From a checkpoint of a small transformer trained on Wikipedia: vocabulary 8192.
Each number is 500 + 40 x the weight over the matrix's rms, rounded and kept within 0 to 999. Layers, rows and columns count from 0. Numbers have three digits each.

# layer 9 MLP down (transposed), 512x64, rms 0.173, rows 149-220, columns 0-63
472527506522412453474508590528502550508486477593458500533532515501476481413515469499489513488502522444637488447575564481490426447458541557472518488474523549490485550486438478529550584521445519
504504530518507444479506470441570437502526484416497426521505527487478538531459518549469366485486532506533522494494496489497507507502473534448504578505498548502512443541525493453496482501519474
500518575451528536481541479521563552531488461450506524448471455507450452429533464501483521529454461477546544545525488534497458445542509508396464489526500481511470467509457478464381461569533542
502496513544500550513548516499519402515522524473514492507449495464457516444530523438543549523488375434571470571484422487484552457510523525446566543510525469484558472488497451554401492501556491
549499536518541486520543494440445574470482516390524513562493476489519517497563518489504553510458517528599517499513482524444497474445512484508564455492506495468501462526505539490488538509439509
525530433467529461512524572537489510422490489509504537507541552502524484596528630534418519530474512447464532453521512423547481482541478477513485455521456489443497465549561471561502476502515487
448510517452473456555516620555524456488513492501573528548500478524475574531521398435539557536555486483556533499490483556574533421527541418499539516545483455422551545447454500592429501488515434
503575512460454503453507496518486557500444440483493513519511563522493521495550531456503528457547444629547502485404501536462512515504427490504514503513486542454488537482411471462523509461481470
492558563514490538487526469569572505536455516571582475487487596516498525438549554477523508569590508529456484510420586510496424521496545504508490511454514402510522459548494475482578471421503409
525482493559614545462581495479488427463526575423388468434492497532490435454422516447487490544493446513515444509505518513446491542507476497488509518470518500512524499514595552520532512469492474
520560518471511466472459431484520512467495549485469465507532495507493503469513486444497507495512486544529481483487496479508480465477546448460479511477515458481512473541492490544526526470498489
439516489532536573530421450554511472521552477464483512528541507500556470525527519554458503536535460508599454522488433498439530455511549528523475553488494526573474441453439486513495461472587446
482410529503547508440488452481495459570542542490543373489454408508527473511486472521467462536522421542511513472508523496460468527479458525505564560518532583525533471543503479444483534531490483
544442524503485456499544532508439512529570551502455509466545464551478454483436475494430524490467541481519562476541475486468467477577469512521517557557515449526493521483486578602480594558463528
496431471529514552481528548393448569494434534496448480504503484574535484426529512530493475536447445538496413453536481535466562502486538557483456494514481537499508534502455542532490497513488570
441583416492492539452494516519508491607481554462421509506546510418526483450482454495475527470489512509526506494493526542503509513487463559514474513487486519451473488492435498480460530526468467
454520475482477457548462504554494488514449455452513505521516505475516521523509519503507445509512572447518523464500499490572474512546453478536494523500487545473445510533498484517484488524471492
574484486551540458502490504544454470516470456462506515484506528498442436434540513483379483475545476463457459521558559488517458494500460522584496470518466540546506485494502509480475537494521481
562510491549603486461474452474511461488508436507420502471533443537503469503528480522467478473544503431502471572558484474460515458491474510479528497455469452523460416550459457465455535510458565
506489497516446452523484566485543508505510484466505421536487512471492480565502452518452505521530493541470506463532513512495501503502493469486541492483525430499462561484560463514486496480476479
470418411518528514453512433505483479502482480493580477477516598614530534545491552512509537575453446529482472450485455471500473492442493540383488491529472509470563466541556574473460498514479483
553384608514522493505519421492453496484544576498510478502542482501531544535482467588545447455464503513512437458572450502502524549544518567478488430520565497558517505565473478470437433503496534
418540484508503499513512538520513563511448469562463528534541522582522441582511551538514506439459408435448458487504464532473484514579518547530454491453455433565542551505449507433515468555571480
522479448523609531488498490534470486507513514521453521493439455522473457496530455544534563488472557497511565498451379500468567430528560474499519496511446497467459444456469464551371515530563636
535550505489483495472567500492420499491525522533495505465491520454497501576568465563543497490498458477511533476574417515449523534515490492429519448454482498504556514458420543549504532513468560
514517506509474506507553512531571517433592507497544487524485503563456498528444464488445454512451558504498456553531571531491497507484514563466438492519512530444574551505538441499504463574570510
485516513495518515521512535522491606511513429515549490449469491484445510459469494457480470494487483545406546476466442526553450480506446456523513496450416467449514471491528477473451529530415533
532478578567534538506465570470494487548521492521458438545482482504458453491491437534523539477499402510481490587567478545546458457495548510387467539469488480525586526558473484537465543413456466
495447466430497484470496621437515465534522487449463482445474513501411518518571497558519551508492522494488569484465509466485537494460603463529446503583523520469434515425526502479483473480499506
490432506469535495510508440482480472510536486486442457489525454485466486576456445571575539449478440534536585430541561459493551466517518498483558485534454546506514539528513460552523458513443523
500524438457495472475509487551405502490496521431518483429470480484432505538471506487568464466489561514503500440525396406502566484483537532467601498519498508503448478469458487517501542491479468
539549450567506508487473489539511488471526543557533475498554524475466527526532478585428507499512549589466520491474519540562553563486487461449521423516515432547485559520409497579467531491533510
551546487459428501517500570544487396533479508543523469513476467490558483494508532530493528479525446481478443523449518537471553506561534466571431451585547505517531550448460461523496522476491451
450532515479565532543534473523461498533481445497437450482517456492526470481435525578516501501488493482490551484418505489487462534510482516465514495458570518534510524473549510390511523544450564
531477502509521522503495552496441476498459467522558443498435517498471532578468474494496542446449557539429474486521518459523580520487381475485476436518527563468467572519468498478402494515496448
595523512432530523470504572456485458539467588537472519375547484532497406457504452445436518522434517494604539453566481521536529484571410477491526443518503457506512538412592579510469477528478537
546581557573532584421502448489444517454550530560507469494501533513475519473455433472549487474485496502517428529473506530458502507564505474514474447472523493473603478496424495537503476475451488
511511506511454414509543454531584523556563462467522520419547485452503542487542460456463559489446457490471528437538453419471488495471544504445518542529497492445514496447475501535464482480548503
514474473532455578483508440489494563512408619485530556428507484532468455417511535472431548524482487515459481486512478542463530456553517518529466588499492486501483495523522487491585527547445482
516455512528469556482507459477483508513569430508499467412448456538532499458565464484547536605571519481525501545482476530490502500521493533480547575516520538549542528564486466578559489518433485
538500589463503533517549490534444498545500453535467537507560452476508534470504505511513489537503552560540592539471584447521518458516454482449543543586503531517483520564509502530549486475480554
498502511496476497568528496466557486488515474479494526502537490519452469461452476456459549456512478435477538507487574518537537487415436509466599505483523439525457491531495606529478537460487507
582497490495497515483571561515441547550495506368510475514542526523475469450445545503513452488492564494477535550530456522490509457534567467504499491555511447485412455499505457575527459510608495
492494547528526558536487476428506500502516522505475523499484505494522449487521447541574484490544521498508493547529561487432442501540448529507514485498535578593473538559481485452524475476498515
502511489461514485542496507508546496516474511429535476493525469493411500559544458529426478488539484573452463518468517518489499560503504507408465466523491457507510498495468570535500549476540452
482460494507540511496512517510453506507547502521515479527481510543470507521510480512504499460485508482460511469518464513493506516515518526507497470483489507519540500488497520466481497507483499
515448534509546550478544538541480453434497504511521496527553473504505486534595511510488492568568532530447548547575509491453395507540470463488570481487534507427440450541480465438513497526470469
480510498574433498564456502558515530489485499458551491422535480448503531491494485535503534480487502475522499563519541472524519526437462520441567497498557540452488545498508491468561462459537425
443519585509469501507505511600487567540523437404483485504509509443497560477475475547530507468519490492505474558557453517528511548536503601517488527515532517465541461513463473507482550438564498
461500521505509530488451513457460527457461534483467449487524567546552575452504522536529495499466449534520473475439529518511545429513557529534571496496519553463493515585524566513498516464508430
524438450505494524521563617476457430490500550447486545489429454530605481447481495550432444550532473472505358436485628430561489411503531532534497532388426494469484471477437403426480607541533433
537453518513532455479541459467474496541523487498533462468509501526480467545485528514444528487473527543530479465471515494477492540499400484464504524518487439549463511511454518523470481544490584
433434501518499504438545459525492504536517460433525533496477478471503449516492519540474476468528461498467468499472440488496527531559455505453460439521547424524557518420477390547533529542589481
493465503453496447531483496422523503511482524530446564493361558474485566433574532494534495500454499438558474496524432479424428457452490574490491578481441600499464516543514452464566481558506514
436564488473414488540486419512498514493510487542475525448529559476515524464564498529478536460561530472501478531457359507482443521479422510588515540497486488434531532433563471523444468451409467
532552465498493544554515543444502483555445550524523553532509477488535508392456478434525503518515452385444478521478519537457474542516483502432538475503502457507456494433529532532468492615538438
548538526490514433504532499461539493528506462494483477422577477484504492524472446560453432532567461499513511472445556490480539483467583506466533429489517503432522522499417504582518580463506519
490517491489515432490460417481437544546464514480528505472533509513448496483478479531447409480508554476382422586524506513474450473490475461551472519446437550515514522523440453489525456467537513
489526479506493488528491486432470504431511535441434571529490458506527407472482482479487500586499461484560517554458473481529494501481488477418494479551567589496488540481539449541533519517417485
484567478478588496491554447468486439517497477496515509497509562513538482446525504507513467502510593508508498485456449533501475421515572497475535490517441508494511520558500460538433414503519509
535489448476506545492518500468535488479483469532482466448456563517450502445544486486546542495511524465468502536514507567546533514469507508501407458480495559497479525504482463501489497505472549
473538504481421520536456518517541548504559492561478484478488542493468532522511527476507455479503480468411436513482447434493451510446467424545533503477497510489518552460466519508580543526536541
439474494540534482496524531609494519523579441497438494560437481490467522417500461545497525414467452517554517513547437502506587499563489535437571494467457564468525459509462505506480538511512502
508466469560504490506505520445499493463484443560607465406569519541524468497455510492530511505509582484420459520515494484531489583418493446550451453537481456563546556549479479515573457478446549
518476547560508500394483500496508498468465551543511465501552543540509519405469542496407572432501500573441458481515529552522575525519470424574516604445515540478543446566457481477527508423435520
496481481466508487412565497498496516480468559461527496522496446434454554518449531527423537490504517542557568410550451455459512501521497509460509500467449509534449501460492503461462495494483529
501478513476504494447511560549462494604442489438456441481571514490502515408437497503511454483465430495559471551310321471576511503523491516505528517538459590555514528569504459474575544496517533
477559455473489513490526441542451468535476518483535532484482431497494442479414519440493509549483498534402510472451402471534465450471503463434575516510536478493497519442506408512438508514519541
572483485531532448511507456481486464547540510507472498476514502447532502479494557493514448589630458510535533417502538499547462459529504420471494516476553476500475505528464541542481497488529504
493520466479484554557510481566481502443472543476456454494510540476476512500504527502485531515512524506441476509527499479552469477500495515490569491493468454475537495490478525467576442464467493
568563484543473508520482514474483535447453555531512455432500490456540426373527515558504480485486586463518478519429511494459548525546499475488496549499550481517494449532424488519520485529520462
518482507429546528501489430560467506467530484511506485460486436503472480484510463544591517423530497554500504490477505503495543471553532509482461507490571482498496559495491526513463474499483536
# layer 9 MLP gate, 512x64, rms 0.33, rows 150-220, columns 0-63
431468492492580482460524536492548512469504542457520477445538457480482465515477545487491504480497526517537592499519539491527458495486526488468485467488512522495552484571486508549483503509534432
512457501491485600548486510525555453475571574458489529523477559556412534464445496483424470536540427469529502495483557510513554461550438458554481472538462475506482500461462517474470462448573563
511538447517502539495501557497553457472542542477479451516481589430463537449513487455480514479488428511541542541544458443532505480524517499498488546494516444498532531505560517606462509522502472
512502477531553554489582439502457521502527487524500489498474444544406481492474509512571488447444518477455504455527489491560526510501491500480475499491436436483494485535466569501534463454439447
564475528465564494519464435585577506540445440495560470490548537500486540476530483546484463519450484422491467467492498548580455444477527503510530522498498517501461496491488494513542475495513551
531478484475494526519490582501500497431500568512464527460527512454531440556517444479447486493466495481529528539533574547448497538414486461486487531539496535437502582493532495475490386473465495
519493468586468461502527525450513457493484480558491505498525560558453528518592407467549471503461459554499523577528531550558560496482513471508514582547441544471482516523520504473498438483440485
547497427431474511543441478517416428452475525471523461512510512477444525493475429479523457536467527482515490494525470545599535513518499478480475463593450558501520560441482511598524435485477510
532510517486527554511477519444486458508429537533455537517449472531527492465398532501463509507540502474516458493571498539485538443525494468506412403400460488481467457523518542567466510484564525
537513544494495511474475517515522516493507483534575494454540504472504524492483501451452520496499523519527530473544490462526506485484527491522486533458510472441469445556558487560447555477483490
564521514516461456442522474491521537532448526529542477537424498498456528438507524454489470408501560522521489417500560459531540564500492425477493467515489529420497542525560513469498486587514585
461528499540495498475463562518563540516572541540530450497550527487560496469538442453454495553486491514439535476447461527574496493493429510475492525475482418527535446496404474445572491496479504
539556586439471541480557524512472503447480495545534512592528430489488411364439510516462498464555495525552503498486554542502516488519482480561453568585472554514512528569466551510531510533541527
475464558483507523466469609495439523510465422479514475549527482515463468429485489448506498538466450501590456444475563517549482506517567538492410433494541581473502505504439603484602508546438579
530603488501556479504561526449563511522441434510470506482550440559499479454483524530556539491501535487442474458504480514547545529465494492502531488486548437435483461500484480450505516521494516
446525512487518480492506498508467458509440486503538447565482469504505509509497493521501401488505513511495501461480568490544470485520436488505412479491450489511493504523467476468540482510470502
528534520515493487539505519477537506516495509507506537448500520512483490499500566444539442492450446562469517537515446429471510465487496551512587473491477476532560517482509472511537470487540455
461574490493419476460472478518551405548493416489470516476530454475467441564511535412524453468456460532539499490537530492580541432454466453518535484431555510504467580490514513470461515472504587
576464454520447447567502483521499481539472468432505538499513488475453495436517454434528512438500461485519540523500482535542512510558519460498508467451545532496472492451499475510524551527526461
516553568488587565515509534524497452474559409511561454537569469522495476530467492515500524484466469516591478441498519500545420533459522507560561503554466493545501545503487454514535503585474571
469502568469483517462571494571517539509536481571496516435472480496480529535545465457392473526464469488556457505532517551531449429538540445471515471491546507501546550542429441542570505598509463
514538474562493463593494462466572529489453500537480498512498543484422539492536516471422511506471577550558534491546550424509491521441438437444484510587492589480461409505488454438533572450468502
494511505487578468581418493533502546490463506537542529488467459512461561549565532555454511452515483429493477478522516488436515466424533428604496555487444445496534497576451509498623458489461475
463514466579497460533444415480447530514476524450518513454572517489494454451463496491469524468472453512533557454540509482488522501451434441518413492527539512438525480478480451548527589517526455
443486478499555470524414468462480529507460572482477496451471466419549512514600504484501547411520469482436523443515427470514470437497520454470526524476507438541494463481492537517530534429406547
525516473506520453546489457428523475497495519564482535503475539561498445487563539500468497475447498447500432470515416490534504519498533521560449471483506468488524549507461492506488421456586533
476524437477542454476538555518455516505418512525498453515501526479471482500526462493584484543465549518459516476446485515569403538476489476514487474524579426539445509440563468515605518518501533
522474562482438510496532561579473397469509494465436405460538566527503476545440516455484495450451428533573584537457461498548529510555471516503478441523474471486542529487527491495515501518489514
524484451524567472551481520413545528476473515531468546496548509493428485485475552442405445601452470474488467477410434483472516474485426428482457477484529495506492480495479543481457488496479504
513522547538487481525482484522564485551489479510547478486488520508510461497516480442517528517477453494529465560491591556507463545581432475499470570518548583502574529557549458494512555417525560
556490482488450568550495546536552563440523536528547408464481471505429481535486544482481483548477639535534541496473538536494386532502520507507474427516466484524568438579453529475476491488522548
591560465499515493526500464461510619506509581487541519514447365485494468437491465513515553540404494461442519466521561459538424449425515497483504479551504445505513472440495544517493488503534542
475492547511494491471462506495515512488524523466389523559486504505470477471521544476513522586479598448535492422477587531575515500539544519481460532453498572499478551494505488607477522433499531
526496506474557457532454443522528548505546502525492426487458490536500465528450519506485555537506528469521512491471516478605450408484534458520484458572603517428574528502548551484521480544523558
548443525431520530511469601457515493481496485507481481448529528471497453501491504451472529507468475527486501496515516479525547496485455438540457471578535486462465546501603498446481464458439502
549468434564511528550550446470543503444550557505474482454502499492385493498412546470440453555514491498505547462475548471490502519492498497568527525539488498428544449433531464544488448537502427
488529474536469400513555493495496530528575473473577503470481484534510470490445559506564516492455533457529541491495492473417449504560490529470525577543520423537561497527535446508491509519511469
503574445474466521495496473476503555475543493481528473533466482444497469497547458489556498441496520443453450471472458453497436474530418447533521490470491356453510607587534545507466436454523532
541541580528512495508532504548462533562480502566477519437477520565575535531523508440516495560531548555513489487512431575548425396533482471506528437505541518549489471497422452612506479541355492
452492586476496415513483480548472496560466536547434559545525483503503471458559522518460565495463535497507496568471597457568531485574489537429446520490476495539423415487516450514486589476502444
451406487479533462503515520575470521494465477498514455490498550556529467541444489514503464480460578529511517485452540533570496543589503555565502469420508443502446537535476493540459550531507477
425534454519546513534498468462482487519535465641513520474456507446515503531492480467429517538575507483486460536512498492484500496486485481516483556449420505461575490496444530457456533470446562
442518523542553503551492506482493551516484515544501527504490487498529485519513435443514550545551536496473469521490532430462418528506474498492491501487476489563540519494405532474504505566522477
541494515436435515592506491564567520569517599477535481537478491504480488537447530522478582418514507505506494565500546534484574415529554465498464544487528491517430450517513530485491578469491511
492504543501484477472500512514478494504501539477528478475509514512540542494490529534497485497505497503532494475485476486461469520502546496486530506485515506529520501517520492516507493477500507
432438454515480482558570507482542544473459502500543509529504530450478567431469537515557515439501489476513472528445543556461492391420512527477455452544527528557436487512584529524467591469516561
543466492443530477541528524518543483469535456557521516462488553468483457520382441469518539539557433542561490497470495536512504488510516543517441493462506485479466504469471494444571507521501493
491517488513465471513493514549510512518493433525513495540517490483498505466478491562515461536498491500582490522477520489491529498552582528453478460422490488521473514520442517513491467452569478
471453520574448505534546508471462508473450549422592490498553532432534532485463550475502558520533574601496494522472507530563519486531487429503505507440485532507475510554514515448412471495503452
496573501535586506511425460516486495519492456505522514473446512569452480476527495482438468457551458552517456534490468589475547481479513470485509477512560444521540556524525496578471385463454448
522510508534534592505499499495562522526422483455469530476465437516487501558526508469496436533489510520574444505525513469530480517502513484383448442474459523479502553441511428473538514500562475
476522588490447528568431505596528509491441480474471456476473535487498468520556498435515507532501552484499540427588459494581497449490553461518407527442412488521471521504449534516507536495432489
474533540487424502576569484537514442573467489500414488500467380468559498407454537476592485408449561471474490555590528542492451525549454494539476521484468477582514466495531529529544504457421579
454523529499484494484449562485538519529536490479529456489482446529453502543513583439495549571459494473476483459521496560535474542538445465497454489453461446473456458508551598438508506459438491
526495472538481509513468468513596455549490467491539524463536542493574483496501441501424492462449536515557562546501432528438485499539542429480470538501528516468510544555463504516506481496508459
445472517437414497526525469458552488571477420520527456431486509484500498519436633442471522531523470534558479481470521474489545367488495551575499509526540526452537462523481501528484503468460490
434558573475558473541469473482529447514529519493485556515492415520505509452528493433539421442453575512508437529464463541468550476503433518506496495559469517450500571592452458571510450449474493
488513525501499433570553491501421505526529536482510433527478479506485509487474485477530538456538476495554510445536498453500539506502483495468434596425428511462510482558468569529448537505473472
513526577519542453524481572519509496496514515440549541563500528451424491531523556534576418416468528497531487493472485438529513503511472503565482495477563456578533490464440557477548509466440466
510476442478493486490516527509518523488473469506478451478473554490482489497543495467500449491455536534533527510512476486505508498459523546554484481409515526444550430443446493456496536510483486
490568487597494534437521587462542567514497529489519499527471491524549501496470523545426561515483544523544562503454537543507506500521574467405505492478514518558498450488480431517479479473457506
497516464471541478469527441446568478447479481463604471464528442530525447545474550524531478523537536508565530500554497416491409546521482485463440516527479481476509586518515599540509473465431449
504468484476513484482403434559500474523437539519505496554486531477435551415499552531430477505503440495517551453514481473507487470534472490566488536496533427476444451443477490475519465525497553
422508516530446508456451448581474468443481525524491495417524473476549521435499555447516597490524518554479524485470456589540503558549532490481534446448440496463509500435492515509511433390433511
470485499469548519476465484520472555514485506505510496540577477515501545587388475500497464512483532567519490478520582513537463415491501481450502514476468513502456517523464505454495526463485505
547498549464512474566497500511513525590537487474409508517461516527524494526547489473530560468536513470457504489570571580523533512543527511489544485455494384514586541411541569437507369501526538
536540490528445417545499499513539501507473566473521432534512551469528537458521554546452473472555540493504544538475503525528539520462447528513383495388464503523485588486518552513559507515552508
479484496425482535546513572562496501408469570543535504505492453499502507501563533462465584465464483484517474554464481546479572532518529551496574513510497510468497417521496448479501558494461446
481523493485495529491538438494485486475444499507429521507507525500471533499500514483456481539526485507524529507500508489536475492493523452481461541557448490517507556489447534480500416506472480
514584504494503468538486513564532545488458502521554477412497533488547430437493510481488455501498515432472499491528507548505492526449539488495457541524463531410514462536542561467476546550556395
480507517427499524507537486514539531500501481518480543552533463471478464505485506611513524464447485537496503469438502503523489491515514537478507484518485461464496470520441526533488496473548448
# layer 9 MLP up, 512x64, rms 0.35, rows 150-220, columns 0-63
482498489481514499514507515504423497502470415529557584483483477505509470483575445482547526444470433476475476513487504481521465513517460482500501454502560474560536471542474523500456493528468519
497452505544489475484463487519427518488572553526533482485504511453494559537456487580543488521574615485473411538506555487507501524510463425509472559526469481545541537438484489495558461518465568
422507419493520483477485501451473538513449509489553513510554481499521520520538478539496435473604489500500510488520546547496517536485477446550467478477491497499472475510512477413529572477467482
528512482499511467528511460513511407533464452569469511471524528538439554536517465497435444478530536436419488487440477523437535434497480529510495540533461489547533468465475484557541497506450518
526504462473482460484519471406534419500507492482426437485502504481466481407490400549571529499477534533550412557522531506455511440502406501485520524458562510539499513377451458465409475494499448
506539474471506545538587553444568626509407548495478462511470539514504434497489514506429480514548505571487479564503532506397464541499452487472523460521527557478514485594518476540556473480502543
472510561523542475503574543483543500512495503485491488388511481462459431463459495512481479503540514429479596494502494516478446501507570446455440607530497518518544478496534516495455476551521484
477470465497449506564412504475511513475495440441492432469418452473552516557450526556490491588460472527543512477500561531521529501506506459523527442478502530459502446553556496612465464527545565
461501551445523482569505519547539536612442493541572492518485522500544555590607495525468478491517503511501448530485479523461516474500484530567516488530487516522438544439414485451508501564489527
478477491486521516512531473480457530492497559488451510536520516505476476534505479517510479497476479533530436530518497528491506513479496467481521488524508503517510510459447513476514457516523516
473475472475499398453558496506491512488508503512506486473487503448504498510498448530429501505505432525507503423464532493604499544474487450469401523537514572523501530534458577486470502552479487
533547449541491464534550502515493521473460517508564544568503493505498570486487550495530572440442543521460558426487480491532502517490487481452502548520499433504448473480533483411572435431490559
519578412529554564502471506465537487453466406485500465470481503510514466546601461490505458456474562492446493488552506508501511559521532547541516507565481453533431530472511419501531454508516442
467554438491552474470543424493483437508528504468593478480557475502505520530415558468487461492563507492519603478532472491502517425493534467450490487501481521541442533466534440411535471545522451
514409466527411401524539497506499552501550473516499448479471519506524498517479532506536544500508548484467511491514473486438520583506519460511532505529536375469503512546574518562488549504461496
501503485487512507542499491506545518480490508492484505484532533473472478479468498478511550538532492514552519502491483497510504493476548495489536530501472508493460488481454519516474507492502445
448505519487464516500489504525500528499509525505427537468510448537579513567486597501552515521362521537492495468489385543487520494494512433409475484466520474496506488522517518508558559494443511
488511545459462499507497533513461513486546484443502545482483469498587461506512545431539475500510577455481506397484561515470444567541500499475546439452490476483422539532517562480428550427600443
470432457512505576486509533459510572482470497528502513479482481491505475511530525533484486515513484472514504512478595518552535502517500525484562428500502500511493550510474465509511456482535473
533472492509506457528463501544485524531408532576492539379470451493491494506480485497541529483475549516495494478518534459405473495578498484507511560436515466459540475561495433443468522442564406
563540507504498466469475479485509511462432496514499427482468543519425507534419504513540511495515520437449462537406551431465448548457438509490485594540421500516408474534480524457430527517455494
591478449526510468415469480522513570531532518398542477472563499500480568489483545502516506490497476498521468496550501427465556484422449488542465534509488510478521398456449570492493530516493512
503447536519493462562438455464521461435425504490517520499538546453507466464506487534479477546539486450539437473472478544504498502472504530539563472511465546485495485605560440523444525539400483
502502487559471556537469452495524468491533488518541474468440548485524500485520476495478558482544467507522554520479495465477497593492490480446521446468507491405511552498515463517482538421445463
429505471575510505473479499498473492467473473417509467541514535460509419548460518483508512491466409545437482563498451533525524490480467486531503572483468464487450427469501487496485541467489495
518542452494478496502508470521505406542450456471509517493485519521444497518550511511519449485550436443509421458500441459502493420458564533506567426467630458529430508462535526523495484446506495
522571411478501515518540519439506544468469495481460547502502526500478513484541447523498510546507500527538587420460519513522493484439456523562568499459549555513464513495492583518581546415459541
562574515552527479518445548429512434467463460482420475545522501459484465491565552455480479529529510531580503536506436499547471519552444451435462472445489493487514532479582437535548514493562494
500507500577466562468511462513505532491506494370520436437493489478556513439501514503570499531513567574464401546509473567470525499434510533464436483533442539452484434485537453550485547464577478
447475533487526484462448535485514463497526513457458521577481500552569441460490515527422567520458443494437467588511524490505499505561539428539513543475444467577515508463544445489488469523534480
542507545499527525456488493556497424536577529502501501548457518518562477551543491553489537489509417510558452546526446492509578481414507495519468524413445482478501491531491544517454488468483496
517495531532558481476556500459527555523458530433457460448513540541480496397450474435496545558572482472484425524481475458509542454567492483551534490475480494483387531437493493452528522402489502
541486507539444458496520516496504465438538500466567572490517494570485590474574467448487448507479442567553510543596482467505488517493562484477495495511506511518439510509535556538536565442443427
489459455508490518489492466504534466527498498443503531546498577505462488459506559459562542535484403489534479491477443483460564510508583503481552560515528466546438449508562551511515499536530472
530453459578508476556478425515496564512452412434467524652497538527517596518493496546449514563500523492453506516517538483454511545486587482474479555554478550478520404546428454527518505468490496
529524451577567452485480512542451522420567465495520480495456525553447555468547422567430487500551512504466548496415573492491505595415477460592449508447448514467462449452533499464446443503467476
499550469507486506534414484436510495485551542523433456493461507465473477441528507452478461461544536472575541523455524505492470520458505478492471472516556513481531528490469502539535537508541513
455434516490572432459473467463507437520522487542466359506533491479547451463554507542514491488480451469499547472584486452648529469536545502549491462549404529485489515534502542540518438523517510
467494511514423539504529474515585583537533496542521412465537569451490542456429527517508450432461485476439475506481497520458484423548495456445483391477579463474584533428493487450407443500558533
516539468473442457440467555567480536489460496545430479520448573499510512486518582446540471535415513494459542490509463496516541411442552509523483464472441541510443560496555442550472490550466526
438478444563558514516481520498486473438420542518507532448552466514507430514425520511438505537508477509476462479502496486480509453493575539511502507448496611541517427461516434471486492533540542
466510550523545500556495486464583513453532474554519536491408435503541537562515462510542516473573447485545414457471596495516522546491436558497465461409432536495539490543431549408482492468419502
511485469480465455408439425550531513489464506521530510432554489477549504579438540439495533447511461525474494474502514504434515509490511496498494491512460492518552495442500460540420465553482550
487531509478570492446532504498473448413506498520487509482578436489544445479464497487420446532457457539507533490434514503524562497549498513453468462484472485482494506584451473508508496467539576
492475545507524495493477515461542518516502507502523528495500528511501496511483523479522501496483464477533478489526489519475464464498514511497512531499487547531492499508495490511507515517485500
430521519550484506551419431474494465485488507541549498463402555463487526523576503456470533476497480465496500441500557477459506399528489525526462467557498578483565412504548562526530546410506543
516481486483522445497480442553565474558500559419530498521574497445494445523426510540521503449549461501477442438532448482580452539554532453462545515467532527562521518469525476519526550572461547
591511479533555467518534574426544433547537513589575527502537486519493456470456489502483451546484504523464480487448540509553510488489479455452607455502544486512478480501519516517574576510521490
479487462421521446452583543520498506518523536516505540434505438586516424502440551454487482525426549536460515496560552446448508502525493576498456493488431498558529478500478508452509483483461484
476490505459496552463560442467553491505435514408523473538521521540457523521472433569545488439472497433513522513492541473591519544488523511418457472481576574553459450510528491535469526483453571
448467523455467472475484507559468509523433489474448498532506506499528530446489544518484500481519442428478463572490433545492504486523525504562489527480582465468492523452498460423444463495552479
431514568541543520627514502538495512443448625477491488502555502499494533544523413496509555555437418524499504562524463453474443495518469455569514483502425505480457497528505439465525459518516479
431516544426486513479505541523579434426479498444506512440474553447622492397504458559512557498595545578552404500464467597501482458408453536460479536473410502446387446512453478444435517468442517
517448531487572529470483514502607486578490512424525511502553483459507524552468532455422502607494536537519467427465513528481544538483523445424476527484451530489442475525528506440464445540582517
487444538465516537486519514526519467515492423499453513516487561421502503556610513517483474466469517583602511407548513511504540478485503536538507539495506581490505515544462504479511494552412505
478504521492462514440452482458389551481551549527462534528443501522571517389574437477542514467435490505508535510500515494562455517521472483553513406504493530539508492459468532532491432485530471
501497520510542555570507538518531385486507444479488543535550481497568605525481524522531493498474462544559468452396476443458483529510450479486480507452559451526495456429534563494493524525509455
485490463564518448424511451511484554527533526495464456532521486500470521499484483500519493458491456491501500459524521544472581540550503505504486579511450438509471492511566544459471546496513432
592477487474466497469518446493520518523498634468509554486490487506531519525516470487511513478500497527436562549415531417489485504506478579559553443520521444450471443404580521500516474503523497
518463508471488540470539569481534479493514548453503538482540568483482530495535550491490471502510499571514528476472489560562518467448546492480493499464498516420509425475519475504484509528511479
507573434536564491464524504489529452511489500520564598502525479518471431505487439486477451536570520442494532542541474429456494437526570476538517547439517513548493491499447565522484514491515593
437511422601529499489489520481582465439541471534559449454547514504536475493556479576484486486494523450503464495478510499549433562521480506524480481455510530546519538534523485561515485461455387
501413471517523498507510528607503430631510550498443497557500517484510520429505496499500491448559530525563525522505557544460594494533493533516453421490554519494439464480563498467514468517458520
470517517537491453501483469485459517494507424535438491426578538547456468475529597463424469506512557460519504481505457412609530470544530441435491469517526563495484526473473551532514501476517467
453513486474455486502557569384531503519477454523513561499511496444507466537507520556526477525545494551525473559484543579530544477513464464472453513425510499501519502518508513536473502490494426
507478560426499467511421531521494568497525523508537479480497417455480542470447443490508481572476450426549424462454468490517597497563517536446522507509541542594519462537462546537535442535476465
532455524495469509530466516483518500561493419416476499537467470533507526551509579481498504450485424569479526490477524485504513562461519489585450516518478529497477442540524480505565491532495457
476426498461455475460487505467448492543457545521476476506577514513504570469488408503500455493410451564425447503416526542513492462545483561439525475462479496548484471471480551404482451501481508
500507515483517492485506545480514482516490518516552478449521488497512440497501529474495523463470532483486451531455506533469533486518491517504501464501536465484495470523548481502470505494504509
493479520477506449481468492524471426542489482532483494525505473520454587503441460493424552453518423515462466504479540519509495467500495551521530445471516526478468530445459441477487471527456523
524465476537451478529544523458578527462439449451483564546483551585463525521452535508490566464515565538526502518473494488472474515458440459524491544527462542491491517525495475495513521429446444